Weights of a small GPT-style language model, trained from scratch on English Wikipedia.
Architecture: no biases in attention or MLP, untied embeddings, value embeddings.
Training: a variant of Muon for these matrices, 679M tokens, 5492 steps.
Each number is 128 + 32 x the weight over its row's rms, rounded and kept within 0 to 255. Layers, rows and columns count from 0. The size above them is the row's rms in percent of the matrix's.

# layer 10 attention query, 384x384, rms 0.0908, rows 286-357, columns 0-95
size [130 123  97  96  91  95  99 101  91 108  96  92  95  94  92  94  99  92 104  90 101  94  93  94  90 100  98  97  90  99  99  98  96  97  64  65  71  70  82  68  83  92  86  81 102 102 115  97 105 103 111 112 111 117 111 113 108 109 102 109 107 122 111 116 104 103 103  96 106 100  96 103]
[[ 24 141 105 199 107 100  91 119  91  96 181 112 185 166 163  98 105 107 169 120 124 117 167 117 109  90 161 118 100 200 126 159 115 127 111 160 174 117 133 165 112 127  85 141 112  69 118 105 118 152 115 162 109 100 135 117 121 106 122 126 148  86  99 113 121 177 140 120 145 146 213 128 112  64 142 127 153 150  84 130 155 144 112 111 135 122 110  80  48 115  72 134 163 166 138 201]
 [ 63 161 162 197 169 119 109  88 178 114 131  99 153 140  74 108 142 120  96 163  80 108 115  78 127 181 135 132  81 171 130 132 120 143 147 125 102 160 111 136  69 166 140 131  90 125 109  91 124 135  92  83 105  82 175 145 104 120 114 147  86 160  83 159 147 155 100 147 139 170 107 125 101 100 130 179 177 135 107 172 127 104 123 169 125 161 107  83  90  61  67 132 195 127  72 232]
 [170 140 120  65  95  75 102 140 139 116 143 133 147 125 123 125 142 104  67  97 154  67 152 100 133  78 127 164 177 108  48  79 156  87  77 193 141 116 171 131 128 107 157 166 158  98 128 152  96 141  65 108  93 127 211 167 105  92 104 137 169 157 159  88 134 115 158 151  78 116 117 107 103 126 146 145 126  89 140 127 141 182 118  98 115 132 150  86  95 132 135 134 156 164 129 162]
 [175 130 126 141 153 116 169  43 104 121 148 157  93  98 144 160  99 141 155 106 146 106 119 107 138 134 155  66 116 195 142 103 144 172  34 160  92 101 188 112  90  91 138  88  88 124 147 143 116  74 142  94 191 140 193 133 140 140 134 148 150 128 143 156 121 119 127 209 200 101 134 138 129 145  72 150 110 111 173  94 143 136 137 150 129 167  98 143 153 105 151 144 159 133 148 140]
 [183  83 139 124 124 105 149  35  92 150 120 109  85 157 106  83  89 107  70 140 112 203 147 107 121  60 108  37 137  83 152 151 106  95 117 120 134 126 102 154  94 140 108  89 142 106 117 122 157 143 154 192 161 133 142 161 114 157 122 185 140 104 127 166 126 167 152 108 121 152 123 127 131 186 112 105 116 192 147 123 145 178 113 115  59 195 122 158 119 112 168 118 116  93 119 176]
 [ 60 124 204  88  91  74 152 117 139 135 155 143 127 140 145 126 143 143 123 153 127 142  59 165  77 130 164 125 149  75  97 114 150 110 108 139 102 102 136  75 151 163 151 109 104 119 102 133 138 121 134  72 136 154 152  83  97 132  84 108 181  97  92 159 190 169 105 165 150 164 118 105 128 114 158 119 157 116 147 141 130 155 114  91 103 174 155 106 143 148 140 145 152 147 142 125]
 [114 107 177 109  66 108 131 106 125 159 173 174 164 152 115  65  87 153 129 153 158 103 157 138 127 149 220 154 131 127 113 114 123 121 187 204 178  86 162  63 112 131 181 120 136 121  70  95  88 125 126 134 131 131 112 157  92 165 170 161 151 114 146  74 139 160 107 187 128 122 134 129 169  89 134 124 155 138 131 170 155 116 103 173 102 100  88 106  77 139  94 165 104 118 145 130]
 [149  78 145  72  32 159  71 142 173 136 146 143 141 118 168 139  98 163 166 108 164 128  90  76 181 179 134  99 121 147 173 133  89  93 161 156 156 121 143 129  97 160  90 107 120 133  97  75 114 123 105 116 223  85 118 129 131 122 126 106  88 107 150 136 168  83  86 125 126 159 126 111 156  94 109  90 119  94 119 102 121 108  83 186  87  31 148 155 178 122 120  58 100 137 113 120]
 [131 150 100 167 119 115  41 160  74  98 118 181  93 116 121 130  84 147 131 166 171  47 101 132 146 120 100 203 113 133 103  89 166 126 121 169 145 115 116  91  77 127  87 146 164  89 114 163 151 107  95 168 128  91  88 101 155 113 182 105 104 150 145 162 105  92 134 198 168 144 118 132 106 103 120 171 105 126 120 130 222 190 122 166 120 107  98 110  79 163 127 159 118 139 162 137]
 [150 108 171 135 106 158  86  71 117 132 128 137 119 160  89 130 126 114  89 156 112  97 133 104 116 128 109 137 122 116 147 136 140 103 141 214 151 144 176 119 122 103 153 107 128 170 131 194 136  91 144  96 158 116 155 106 178 177 159 172 151 131  95 133 142 113 141 126 128 129 116 154 115 141 153 104 145 193 141  88 141 179 181 137 112  96 114 137 143 110 123 111 102 154  82 114]
 [ 91 158  88  79 164 139  91 134  42 107 151 136 160 137 108 100 104 144 121 125 153 127 161  83 168 131 170  91 154 170 127  51  79 112 143 176 196 155 133 145 181 122 150  86 167  72 120 151 113 116 151 126  94 105 116 141 107 156 101 119 101 146 147 164  43 119 132 122 110 147  85 112 141 148  72 107  78 104 118 108 150 151 153 104 137 135  82 112 110 159  61 121 209 167 120 135]
 [ 70  86 193 114 137 135 125  92 211 164 141 167  84 168 102 212 147 122  95  74  94 108  94 140 139 130 163 140 142 130  80  76 138 134 170 169  81 117 156 148  23 121 195 155 145 136 132 146 191 125 105  94 138 137 195 124 136 140 133  74 142 151 216 147  83 115 130 120  95 114 114 155 154  63 147 182  87 104 135 150  94 124 117 124 137 152 169 117 167 120  98 154 130 110 112 165]
 [147 159 138 127 161 119 117 114  94 100 111 104 143 146 121 193 133 112 123 103 121 118 138 104 133 126 130 126 158 150 120  67 140 179  77 134 108 145  98 148 109 149 182 135 124 186 208 206 140 115 132  77 124 172 145 135 160 188  60 137 159 119 106 132  76 137 118 138 148 105 164  71 167 184 136 129 130 136 102 123 155 160  88 145 165 123 172  32  72 118 131 144 126 145 199  91]
 [146 115 126 158 163 179 145  82 157 148 135 106  95 105 151 157 127 101 109 102 162 132 167 118  84 151  77 114 183 108  85 120 145 106 165  95 159 150  95 123 160 158 124 126 173  94 191 145 149  68 101  75  87 104  84 118 107  98  97 122 180 149  97 178  91 184 154  98 145 115 141 177 109 142 115 127 142 110 103 110 121 135 153  99 122 151  92 136 132 103  74 106 121 135 112 117]
 [121 119 133 139 163 109  58 119  85 153 158 128 145 108  86 170 136 110 125  96 152 132 143  55 142 114 157 142 109 104 113 170 182 119 184 167 121  94  81 113 112 121 149 157  74 132 105 123 128 119 112 132 125 171 127 139 133 204 127 161 114 112 113 101 168  64 143 147 142 121 130 105 160 107 122 112 156  82 176 119 113 123 170 155 128 142  99 113 173 106 137 130 117 106 152 122]
 [ 87  75 153 128  80 100 162 110 152 126 138 159 166 111 131  98 102 126 135 103 153 160 145 130 127  93 117 170 159  89  64 123 179 132 122 150  81 180 185  75 109 129 151 145 118 132 110  79 139 167 177 140 137 155 156 100  75 155 114  94 160  98 118 162 133 107 184 154  76 104  98 129  76 106 127 123 135  91 158 147  70  95 123 160 106 148 125 152 177 163 119 127  83  74  82 130]
 [192 132 167 117 169 103 160  70 134 123  95 168 137 152 128 138  61 138 113 151 161 158  58 195 141 137 126 149 117 153 100  80 129 108 133 124 101  86  46 108  57 123 145  52 152 110 118 148 148  68 107  91 108 148 142 120 155  89 169 137 139 104 108 178 153 139 173  87 100 121 117 143  95 108  95 123 119 102 159 133 151 147 121 154 127 128 108  93 223 111 130 179 129 107 136 149]
 [134 113 183 105 120 171 124 154 136  96 113 108 109 131 144  98 117 106 104 141 182 164 122 145 129 163  86 126 161 134 118 136 140 104  95 147  91 182 167 126 135 165 140 181 149 149 106 124 162  79 152 129  83 137  99 136 162 176 118 134 143 103 121 130 120 109 157 203 149  80 103  78 130 111 143 135 131 191  56 105 105 152 111 121 187  71 145 132 140 119 143 124 155 104 109  86]
 [154 127 107 119 101 177 126 164 169 148 102 119 142 174 143 153 195 126  95 128 128 173 143 113 130 100 151  90 111 120 125 136  72  71 135 135 153 132 190 183 144 145 100  99 118 142 153 164 117 153  59  89 101 133 104 140 144 151 113 159  73 148 165 157 153 148 142 105 119 169  73  96 187 185 133 130 106 160 115  66 154 133 172 180 101 206 127 146 123 148 138 179 155  71  86 128]
 [164 187 200 122 111 171 135 135 122 174 112 121  95 133 147  54 161 127 125  97 129  97 176  99 176 149 123 137 132 167 126 201 126 167 149 142  95 144  86  83 126  86 102  83  82 143  95  92 121 133 201 159 106 111 173 124 105 125 174 138  99  98 115  82 140 134 135 181  41 170 135 150 114  97 137  91  95 107 153 140 160 112 103 189 114 100 165  78 140 160 101  78 123 159 130  95]
 [104 117 158 124  77 136  85 127 115 134 150 183 126 197 167 167 139  59 142  93 128 145 187 143 127 151 110 144 115 143 157 180 152  85 142 126  81 147 121 150  94  92 140 149 113 110 113 165  81 153 169 113  82 123 173 157 201 216  92 119 114 119  85 116 143  85 110 133 124 128 111 150 103 136 122 122 128  86 147 109 143 105 199 143 125 189 176 134  72 127 144 101 137 177  42 108]
 [168 105 110 105 113 156 100 156  75 146 165 118 126 140 145 170 169 169 117  89  57 110 111  88 136  66 152 129 119 122 127 107 151 118 137 151 156 149 123 130 106  86 113 118 119 124 171  93 113  94 146  82  42  88  50 130  96 117  76 143 121 133 123  89 132  96  78  95 149 101 133 151  93 102 165 131  89  49 152 156 116 103  96 171 120 107 171 143  91 164 113 178 170 107 165  79]
 [106 173  61 104 121  85 113 135 126 120  90  60 127 144 106 148 189 141 112 164 128 126 163 170 121 142 116  90 122 140 126  73  84 164 123 152  90 139  73 137 101 111 140  65  82 144 160 136 158 121 114  75 128 102 103 130 145 117 128 150 191 103 177 237 125 165  90 144 142 176 111 135 141 156  77 130 184  38 165 114 138 133 163 113 143 152 160 134 124 133 132 190  96  97  96 157]
 [114 131 112  96 102 159  94  93 132 101  89 154 104 149  91 164 184  96 145 142  90 136 129 193 119 127 184 131 122 136 106 120 173 110  73 146 122  72 126 150 160 157 109 107 117 174 121  70 145 140 122  72 101 177 167 169 166 164 145 163  82 156 136 135 105 111 125 134 167 142 147 151 133  88 156 144 135 153 112 135 161 130 150  48 126 140 167 168  60 105 146 124 133 195 128 133]
 [102 104 114 150  84 109 124 154  90  82 178 103 127  86 110 159  79 172 157  89 124 109 157 150 175  99 170 158 117 154  93  93 142  34 115 141 118 100 120 150 174 132 127 124 139  89 125 129 187 118 130  95 189 102 163 148 171 118 126 189 179  90 108 146 168  65 158  85 171 131 134  94 140  74 199 159 104 113 146  82 140  70 121 152 145 191 148 102 109 137 106  71 152 137 100 161]
 [ 77 146 141 119 169  77 170  82 181 158 108  94 122 131  54  74 116 116 190 156 152  94 216 110  82 109 159 162 150 130 179 110  98 169 139 110 182 139 133 165 116  89  94 101 182 156 141 170 116 127 136 132 110 132  73 160 149 167 138 124 160  90 111  98 157 118 115 171 153 127 120 165 108 151 130 138 145 191 139 112 166 135 179 204 153 212  94 124 116 141 158 125 140 143 124 119]
 [129 169 157  98 110 135 161 133 114  63 134 204 160 178 163  99 131 137  74 185  96 121  84 133  83 184 178  71 100 121 149 125 125 126 150 132 156 106 128 163 106 146 119 149 134 135  88 159 132 168 107 120 144 120 138 133 167 150 166 111 125 116 155  92 144 112  85 112 132 140 157 123 123 175  86  67 119 108 134 145 104 113  73 179 137 156 119 182 129 174 126 118 112 128 137 100]
 [157 177 101  59 132 166 161 164 150 130 185 111 121 120 148 138 136 205 157 152 148  88 154 180  68 148 160 144  97 129  92 144  90 138  75 123 145 108 133 115 149  85 162  84 109 100  93 134  93 149 107 127  81 118 154 101  93 160 200 130 119 162 174 144 113  76  91 142 110 122 143 107  96 145 103 156 125  67 141 171 132 119 112  90  69  75 140 195 145 133 157  94 163 145 118  92]
 [162 132  56 103 100 161  92 121 116  99 154 110 120 156 166 210  68 139 174  97 165 162 107 109 130 131 177 126 170 113 121  53 123 105 155 140 108 125 113 191 136 128 175 152 100 120 123  81 157 180 105 137 171 152 106 155 106 151  84 103 123 123 163 111  90 134 139 141 147  88  81 169 151 103 109 117 139 189 124 107 101 161 146 184 142 150 129 186 147 143 180 128  75 158 141  65]
 [101 100 172 142 133 128  69 146 127 142 136 149 125 141 148  98 120 128 106 157 179 118 156  94 148 145  87 129  99 168 133 116 170 156 157 206 119 101  59 172 139 105   0 133 158 105  74 124 171 113 120 156 172 121 115 106  76 112 128 147 117 111 106 161 156 123  89 106 126 147 180 106  89 128 185 196 171 142 180 135 101 157 153 147 181 130 112 133 179  86 131 164  88 174 137 184]
 [110 111 124 134  98 114 146 122 151 151  65  85 150  81 162  71 101 104 155  91 120 144 166 147  57 148 147 149 128 135  51 161 160 130 132 157 127 111  10 165 155 178  93 126 128 128  63 138 132  76  98 178 143 186 109  99 103 114 137 153 103  94 147 105 173  47 127 185 130 103 142 115  98 106 140 167 138 133 140 172 157  87  74 128  94 129 106 157 110 130 131 147  74 101 135 154]
 [129  60 177  52 117 189 131 137 124 138 156 139 121 114 215 174  99 129 121 165 150 137 107  98 110 123 131 110 100 119 144 107 146  82 153 108  51  89 140 106  54 153 148 145  88 157  41  86 129 106 157 117 138 143 174 130 101 149  89 170 154 142 151 130 123 153 146 129 101 179 160 148  94 105 100  85 105 136 173 175 108 123 110 144  87 105  89 118 138  99 136 103 209 172 160 122]
 [212 100 196 138  52 207 136 126 119  95 195 135  94 102 119 151 129 100  88 120  83 161 129 137 160 168 139 101 128 112 144 128 175 175 135 141  98 131 137 121 145 104 138 132  87 118 112 171  76 113  67  96 152 167 160 130 159  65 152 175 137 115  98 127 156 101  97 172 110 149 142 135 105 148 129  88  96 137 102 116 156 163  86 150 107 161 154 116 141  77  86 120  81 159 199 103]
 [ 82 108  75  72 155 101 104 116 119  30 144 153 118 113 112 112 140 132 162 148  88 190 165 182 130  74 138 149 101 127  69 158  66 105  74 200 136  88 130  42 136 149 145 152 149 149  78 134 138 135 138 108 120 140  96 124 141 113 157 146  88 149  80 107 120 125 129 158 103 145 110 151  74 145 145 113 142 142 131 150  76 100  83 152 164 151 132 143 114 170 132 158 128 185 140 162]
 [ 93 161  81 118 164 129  89 127 158 157 125 168 130  25 141 166  86 155  97 167  63 183 170 163  96  98 165 114 149 150 164 124 181 133 117  95 142  85 138 166 122 125 104 133 169 160 107  86  98 177 164 106 112  92 124 154 134  76 127 182 157 126 132 197 179 129 151 106 110 145 160 147 149  81 137 182 164 130 165 120 116 184 154  56 137 165 155 157 134 108 110 145 139 118 122 153]
 [131  70 154 103  94 152  51 157  64 167 132 163 172 103 105 130 116  93 149 136 138 114 135 144 147 135 129 120 168 152  97 168 116  88 128 120 135  59 131 115  73 134 135 122 105  76 188 108 158 117 177 148 154 177  87 101 143  97 143 142 107 106 141 140 118 157  90  92 141 164 118  93  99 109  71 160 107  73 164 105  94 149 155 118 133 160  91 179 120 108 147 125 131 186 135 127]
 [143 130 153 158 130 124  78 181 163  83  93 120 135 177 142 131  88 132 156 111  55  70 148 130  89 170  89 117 128  97 169 113  94  97  38 112 210 172 132 137 100 172 135 137 157 164 114  81 115 197 187 112 109 115 116 152 142 125 139 106 112 157 118 146 142 107 175 125 144 104 171 177 109 142  93 186 137 206 145 138 128  94  76 142  53 161 183  97 147 183 134 137  78  88 142 203]
 [135 150 132  73  64 143  47 191 143 103 208  85  74 135 105  75 140 151 145  71 109 178  99 112 131 127 123 121 175 176 126  84 109  81 100 157 132 113 149 122 117 106 115 125 160 100 141 145 101  95 135 131 104 115  94 116 139 106 100 147  90 133 148 139 120  68 126 159 159  95  81 144 134 103  89 144 105  82  99 135 161 119 192 194 108 127 141 106 123 106 198  80  93 118 103  82]
 [ 82  73 181 190 177  97 177  78 200  89  82 115 143  66 130 117 115 149 184 160  94 153 159 145  91 144 140 151 117 141 171 138 147 163 143 140 140 137 158 154 149 174 112 117 167 137 160 124 172 228  96 116 162 123  90 134 121 128 160 112 110 156 126 107 168 173 154 120 128 162 199 107  76 106 131 145 171 180  72 143 108  78  60  97 175 142 134 125 126 111  96 122  88 129 177 124]
 [112 157 177 212  91 134  93 146 105 126 142 150 135 151 123 148 124 192 156 143 124 167 186  95 137 125 120  98 113 161  83 102 133 182  66 176 154 163 114  68 148 111 169 125 173 118 172  78 105 130  72 124 127 111 144 110 176 129 151 163 127 133 167 128 142 118 118 131 149 122 123 126 145 117  83 163 153 106 131 115 125 151 111 149 122 136 129 113 126 206 137 148 116 162 106 120]
 [129 231  86 109 131 121 135  71 125 202 211 110  98 164 173  62 109 155 122 124 111 116 162  92 109 139 145  89 162 109 120 157 142  57 135 130 125 115 106 118 128 113 141 121 105 109 134 112  76  64  87 144  91  82 113 161 175  83 122 113 103 133 152 160 127 135  94  92 108 124 139 158 146 107 110 116 116  73  90  97 122 128 151 118 117 125 201 139  88 177 180 122 139 112 108 150]
 [212 207  81  72 144 168 125 163  38 144 221  91 122 170 132  78 132 110 125  92 166 133  66  55 115 133 111 195 150 130 106  55 113  83 137 139 164 156 154 124 141 132 123 135 124 142  93 163  43 108 164 136 106 115 112 114 160  66 107 118 125 106 107 194 106 111 158 137 148 149 100 151 107 164 167  93 100  87 104 125 139 128 113 158 102 128 138 145 150 142 152  93  97 136  95 150]
 [ 74 218 176 123 208  88 144  50 118 174 148  70 115 113  96 148 101 171  85  59 108 169 150 148  93 165 120  66 148 140 129 155 134 183 115 170 123  59 132 142 124 123 176 117 111 118 121 111 124 160 131  80 151 154 127  85 119 138 185 167 131 119  99 185 162 209 112  91  95 157 121 175 127 176 103 151 129 169  86 171  99 164 117  92 193 141 151 130 111 145  78 160  67  96 174 104]
 [164  83 139 143 144 163  84 136 104 167 178 160 159 119 126 122 137 171 134 161 138 139 133 103 100  89 126 152 174 133 126  88 147 137 109 127 128  96 128  81 146 151  94 238 123 127 171 110  95  91 116 139 125 179 142  68 146 160 130 165  80 142 151  89 155  99 193 176 125 115  94 118 145 133 102 136  29 101 183 113 118 108 179 168 133 200  99 171 153 118 190 108 117 170 124 142]
 [107  53 156 255 158  38 169 191 204 121  59 167 171 158 160 142 124 130 158 156 146 138 140 135  98 102 168 102 147 155  97 160 142 118 116 147 118 148 141  99 130 166 115 130 143 157 139 104 213 156 114 118 137 135 130 145 150 141 119 121  86 122 140  77 165 115 156  99 117 132 190 106  73 113  83 164 115 188 123 159 107  77 169 100 128 121 109 133 107  77 119 108 161 121 155 142]
 [142 141 137 108 100 132  82 170  33 197 166 188 120  91 184 143 127 129 121 169 107 185 129 101 105 151 117 118 146  80 149 170 115 164 171 129 108 125 141 108  80 157  96 147 136 105 115  92  88  81 146 141 159 147 161 124 166 102 158  95 145 121  95 118 117  57 145 111 119 107 131  86 126  96 129 135  86  67 173 118 100  81 132 153 139 144 129 106 177 120 190 111  76 152 134 127]
 [248 170 114 110  98 186 125 140  57  95 211 137 119  77 133 108 145 109  93 111 185 120  89  98 149 171 115 107 101 112 153  88 152 147 146 150 117 208  97 120 125 160 129 172  99 110 120  91  93  75 112 153 148 146  94 150 148  96 114 121 177 115 156 162 122 130 159 167 132  87  79 114 111 142 142  81  80  98 135  81  98 133 163 197 149 124 115 135 138 163 214  73 156 168 101 141]
 [121 112 220 121 159 101 118 164  97   9  54 156 107 169 119 144 135 122 136 134  90 138  62 133 153 152 162  89 106 130  48 170  85 161 126 122 146 152 162 117 123 123 134  71 114 130 124 125 179 115 141 127 129  78 141 193 146 115 101 104 148 100  81  92  93 174 147 105 105 152 116 134  87 129 113  90 138 147 136 128 144 119 140 139 115  84 120 152 150 142  78 203 120 125 162 180]
 [113  78 149 169  74  54 147 185  35 131 150 164 146 108 149 100 141 146 108 143 166 160  87 204 138 169  87 127 192 103 123 163 146 133 143 148 131 142 113 151  90 131 109 135 106  86 126  76 125  58 135 170 126  78 160  95 105 149  67 138 149  80 120 120 123 131 108 140 175  60 172 123 161 106 109 107 112 151 118 169 126 160 110  97  80  52 112 142 125 104 141 100 192 128 123 111]
 [ 76 136  80 170  53 139 148 110 115 121 104 124 105 138 134  85 183 141 192  94 149 111 129 161 149 127 133 116  93 111 156 123 155 128  82 148 155 205 146 117 126 123 140  96  93 127 168 111 195  89 116 165 150 117 107 123 145  93 141 139 135 177  84 152 206 117 114 122 119 146 167 123  38 149  96 133 136 140  82 135 119  76 113  63 124  75 142 104 114 189  89 115 166 135 108 152]
 [141 166 167 125 128  74 159 131  71 125 168  87 162  90 195 141 103 148 100 111 195 100  52 141 127 139 121 164 151 181 146 151  86 123 162 135 108 128 142  88 134 125  93 111 139 160 120 140 179 136 135  59  65 119 157  94 120  99 105 156 114 187  88 124 119 118  85 122 104  80 117 122 172  98  81 111 111 162 127 101 155 128  92 156 163 137 124  50 146 154 158  88 121 109 162  67]
 [ 98  97 173 179  60 169 139  95 166 152 122 127 117 145 148 127 107  88 199 146  94 138 149  90 108 119 197 108 183 116  85 170 117 107 226 216  94 106 104 155 169 141 154  70 153 120 108 150 143 126 171 102 138  90 121 117  61 130 126 137 125 150 145 145  81 146 125 101 145 100 124 125 128  95 245 153 147 118 154 136 136 114 170 148 120 121  84 155 113 153 150  90 116 119 124 130]
 [124  71 129 159 121 146 134 157 173 136  87 189 185 102 127 116  83  68 189 101 165 124  69 182 115 162 119 141  91  73 164 151 141 132 144 121 118  85  70 117  96 105  86 100  82 109  85 153 144  75 197 160  98 134 167 134 160  95 110 139 142 161 149 132 179 132 128 146 148 106 112 155  99 112 138 103 112 132 123 103 153  84 139 107 132  83 115 120 135 166  71 123  55 115 120 111]
 [ 85 107  83 172 176 108 132 153 168 153 121 149 107  68 115 138 160  65 157 170  67  87 162 205 180 104 129 110  53  84 131 150  85 129 159 146 158 132 178  80 151 126 144 123  87  31 120 178 107  88 142 177 169 146 142  61 133 184 127 135  91 148 112  80 102 112 130 123 167 102 170 162 147 100 157 115 140  93 152 176 117 114 147 137 160 121 138 118 146  99  88 134 116 105  69 140]
 [169 135  87  85 156 132 136  78 100 106 179 135 117 138 117 134 125 146 164 102  94 141 123  46 126  99 140 106 108 130 129 102 191  56  65 108 143  99 152 109 160  55 105 134 162 130 162 137 138 140 148 116 141 136 117 118  83 129 111 137  76 164 101 144 130 126 142 136 123 109 155 137  48 109 134  74  84 189 169 134 100 121 107 138 118  98 125 123 164 113 132 137 138 128 157 136]
 [108 116 121 150 159 104 117 137 168 174  77  91 113 115 131 116 119  85 106 127 127 141 120 150 138 109 143 134 180 131 159 104 113 106 105 141  61 119 109 121 133 106 190 123 120 113 119 109 175 138 121  73  93  80 133  91  85 116 194 127 115 128 161 180 126 140  88 156 159 130 162 146 135 143 107 110 120 134 104 135 174 139 102 113  70 113 140  82  93 115 144  97 163 160 171  82]
 [107 181 145 197  77 110  96 138 157 169 119 104 104 160 111 126 123 172 212 137 120 126  93 145 125 122 143 130  98  99 105 191  98 158 109 145 105 128 154  93 190 197 163 103 119 165 156  96 111  59 122 102 130  88  79  99 130  87 145 116  86  94 101 155 158 176  76 152 142 126 110  97 100 132 122  99 140 162 120 127 110 104 106 126 103  81 179 122 112 105 163 138 118 105 107 164]
 [ 96 124 135 104  90 214 157  91 155  66 106 146 109 119  94 163 120  88 121 132  95 125 177 130 144 128  89  93  90  96 149 127 130 169 179  74 118 151 113 196  82  83 136 149  93 115  62 116 155 152 125 139 101 150 144 133 112 187 106 150 139 128 118 118  90 111 112 147 162 121 116 122 168  99 141 126 143 161  96 168  45 145 170 155  89 198 140 112 103 128 154 147 189 140 111  68]
 [ 31 101 125 173 154 104 138 172 176 166 111 182 149 104 120 117 162  95 123 107 130 151 132 154 158 133  99 153 125 123 181 122 151 131 161 102  63 124 139 135 131 102  73  91 145  95 116  90 136  96 132 162 112 115 142 117 182 177  92 120  90 139  89 156 134 109 116  61  92 137 115 170 106  74 110  89 122  73 176 167 137 102 123 162 154  87 100  69 197 125  81 118 141 202 181 124]
 [ 47 137 119 196 194  29 146  98 153 151  95  79 128 113 134 123 105 118 119 100 154 153 166 112 116  81  84 137 196 104 170 128  90 164  67  53 126  71 121 162 189 101 126 174 113 133 127  96 107 149  87 107 132 135 139 155 141  93 143 122  61 107 146 133  84 122 109  89 141  88 159 107 103 123 119  92 112 165 177 171 119 139 145 141 138 174 124 121  80 168 121 141 145 155 151 135]
 [105  86 179  76 141 176  99 132 130  70 164 139 113 130  67 161 212 115 145 174 153 122  63  96  65 128 134 112 129 177 117 125  89 121 172 105 123  97 117 127 117  90 104 171  87 156 109 141 177 120 100 173 162 114 130 108 121 109 133 123 121 161 162 121 103 114 129 138 103 150  75 171 117 153 120 111  91  78 122 170 166 138 141 136 131 148  81 152  97 149  94 153  95 176 103 153]
 [102 105 180 173 122 110 127 168 149 110 116 163  58  46 120 163 178 177  99 167 147 116 127 161 139 107  98  84 189 161  82 139 119 154  81 148 127 102 154  61 207 169  79 178 151 136  82 148  44  71  94  85 131 136 150 128 151 124 205 163 140 126  38  96 127 132 122 117 114  92 114 131 159 105  94 106 150 181  81 135 121 113 149  77  98  94 165 116 130 148 130 101 121 116  91  76]
 [107 148 118 126 125 164 114 205  98 101 126 180 119 113 138 122 116 123 163 141 136 150 127  67 128 105  72 172 102 151 102  68 161 155 188 120 104 132 126 100  53  57 105 111 133 159 127  82 193 147 179 101 164 184  84 128 101 136 114  97 136 107 118 151 126 141 151 127 151 116  54 157  74 116 150 161 170 156 182 185 140 158 146 108 144 215 156 125 178 112 210 125 144 161 127 148]
 [116  76 133 125 118 120  94 141 148 162 155 140 150  95  95 143 154  96 123 147 149  66 130  79  80  88  83  87 117 147  92  74 153 145 130 135  91  90 116 196 143 117 146 110 143  87 178 152 176 131 163 140 145 163 130 118 119  82 112 171 117  97 126 115 129 156  76 170 150 124 181  82 126 123 101 197 175 179 182 101 147 151  92 114 109  53  93 176  80  95 124  80 129 134 106 106]
 [114 160 112  73  95 165 154  80  43  88 185 132 191 135 193 105 166  77 191 127 138 114  73 121 123 156 120 132  97 124 167 140 122 142 141 158 129 187 128 154 135 154  73 159 121 170 133  85 114 152 141 137 117 120 173 173 129 138 141 125 152  88  80 139 145 219 131 131 128 152  99 113 118 125 125 145 131 133 110 113 144 178 145 154 114 107 189  63 127 216 129 105 145 130 121 158]
 [106 174 131 135 162 111 115 115 156 163  95  52 165 115 138 147  60 105 110 157 106 120 186 152 165 120 144 147 228  80 137 135 201 144  94 122 130 143 108 170  76  94 165  92 128 132 140  71 113 125 168  62 122 126 118 153 105 159 114 153  98 128 165 157 169 144 141 143 154 138 153 147 171  77 161 136 110 132  97 134 136 102  76 135 148 134  72 100 105 111  81 156 178  95  65 159]
 [132  51 142 122 101  26 164 145 162 176 120  70 123  89  93  82  81 143  86 161 201 117 140 140 124 136 102 118 170 186  57 131 143 130  98 114 139  96 125  71 136 127 121 143  79  66 160 203 145 101 123 120 117  77 122 161 114 136 128 139 127  93  86 144 146 169 140 132 125 159 149 131 246 124 127 111 190 129 149 130 103 151 122 153  92  99 142 123 153 142 128 163 156  61 108 129]
 [151 173 135 153 168 111 181 108 120 136 103 165  81  64 127 131 127 160 199 128 147 137 134 168  88 154  76  29 111 124 164 153  85 152 121 122 117 125 118 186 121 149 150 135 132 133 159 150  94 131 137 132 141 133 107 188 153 144 134 162 101 132 157 139  64 206 160 157 160 121 101 127 108 123  97 176 164 143 181 143 142 145  94 109 132  80 132 136 168  98 145 191 136 101 167 118]
 [120 137 161 133  79 149 142 100  88 150 130 148  88 127 110  91 118 104 170 171 132 153 121 130 113 145 120 153 141 164  90 116 131 115 138 141 111 171 155 165  78 104 157 115 135  89 120 131 123 152 124 129 155 140 143 109 191 119 127 133 129 105 102 123  86 139  87  91 167 110 167 105 101 125 144 178  71  19 148 156 119 132 148 146  71 116 126 144 156 124 131 138  84 129 140  79]
 [139 123 129 206 118 105  77  98  78 117 182 181 139 143 134 148  60 151 106 144 130 143 116 139 152 154  88 118 184 116 108  61 173 135  77 197  83 148  64  97 102 163 113 149  97  88 137 120 105 103 121  68 102 100 106 113  61 156 131 117 116  93 113 131  98 156 137 144 143 136 147 119 143  79 155 142 171 126 126 150  65 101  97 116 163  95 161 131 124 161 185 137 118 116 114  93]
 [143 132 141 139  66 173  95 119 173 141 110 135 166 176  88 100  93 190 171 118 138  82 175  58 159 126  85  95 137  85  80 150 148 105 140 171 149 100 201 100 123  80 143 107 161 137 121 124 129 185 107 106 141 159  99 148 131 134 141  94 133 108  75  98 153  93 130 138 132 141 123 112 145 152 121  90  79 121  99 178  87  94 168 124 117 128 122 142 142 134 120 151 157 112 113 123]
 [100  35 127 139 118  53  98 135 137 116 129 109 161 210 154 119  98 117  79 108  91 126 138  82 149 127  95  72 127 173  76 146 186 128 125 191 125 122 131 189  58  88 118 120 161 116 147 129 125  91 155 118 149 138  87 107 130  82 135 147 130 130  93 122 148 142 145 121 167 128  59 144 159  85 189  95 118  85  44 131 109 152 128 135 140 101 193 134 156 131 136  93  95 162 110 116]]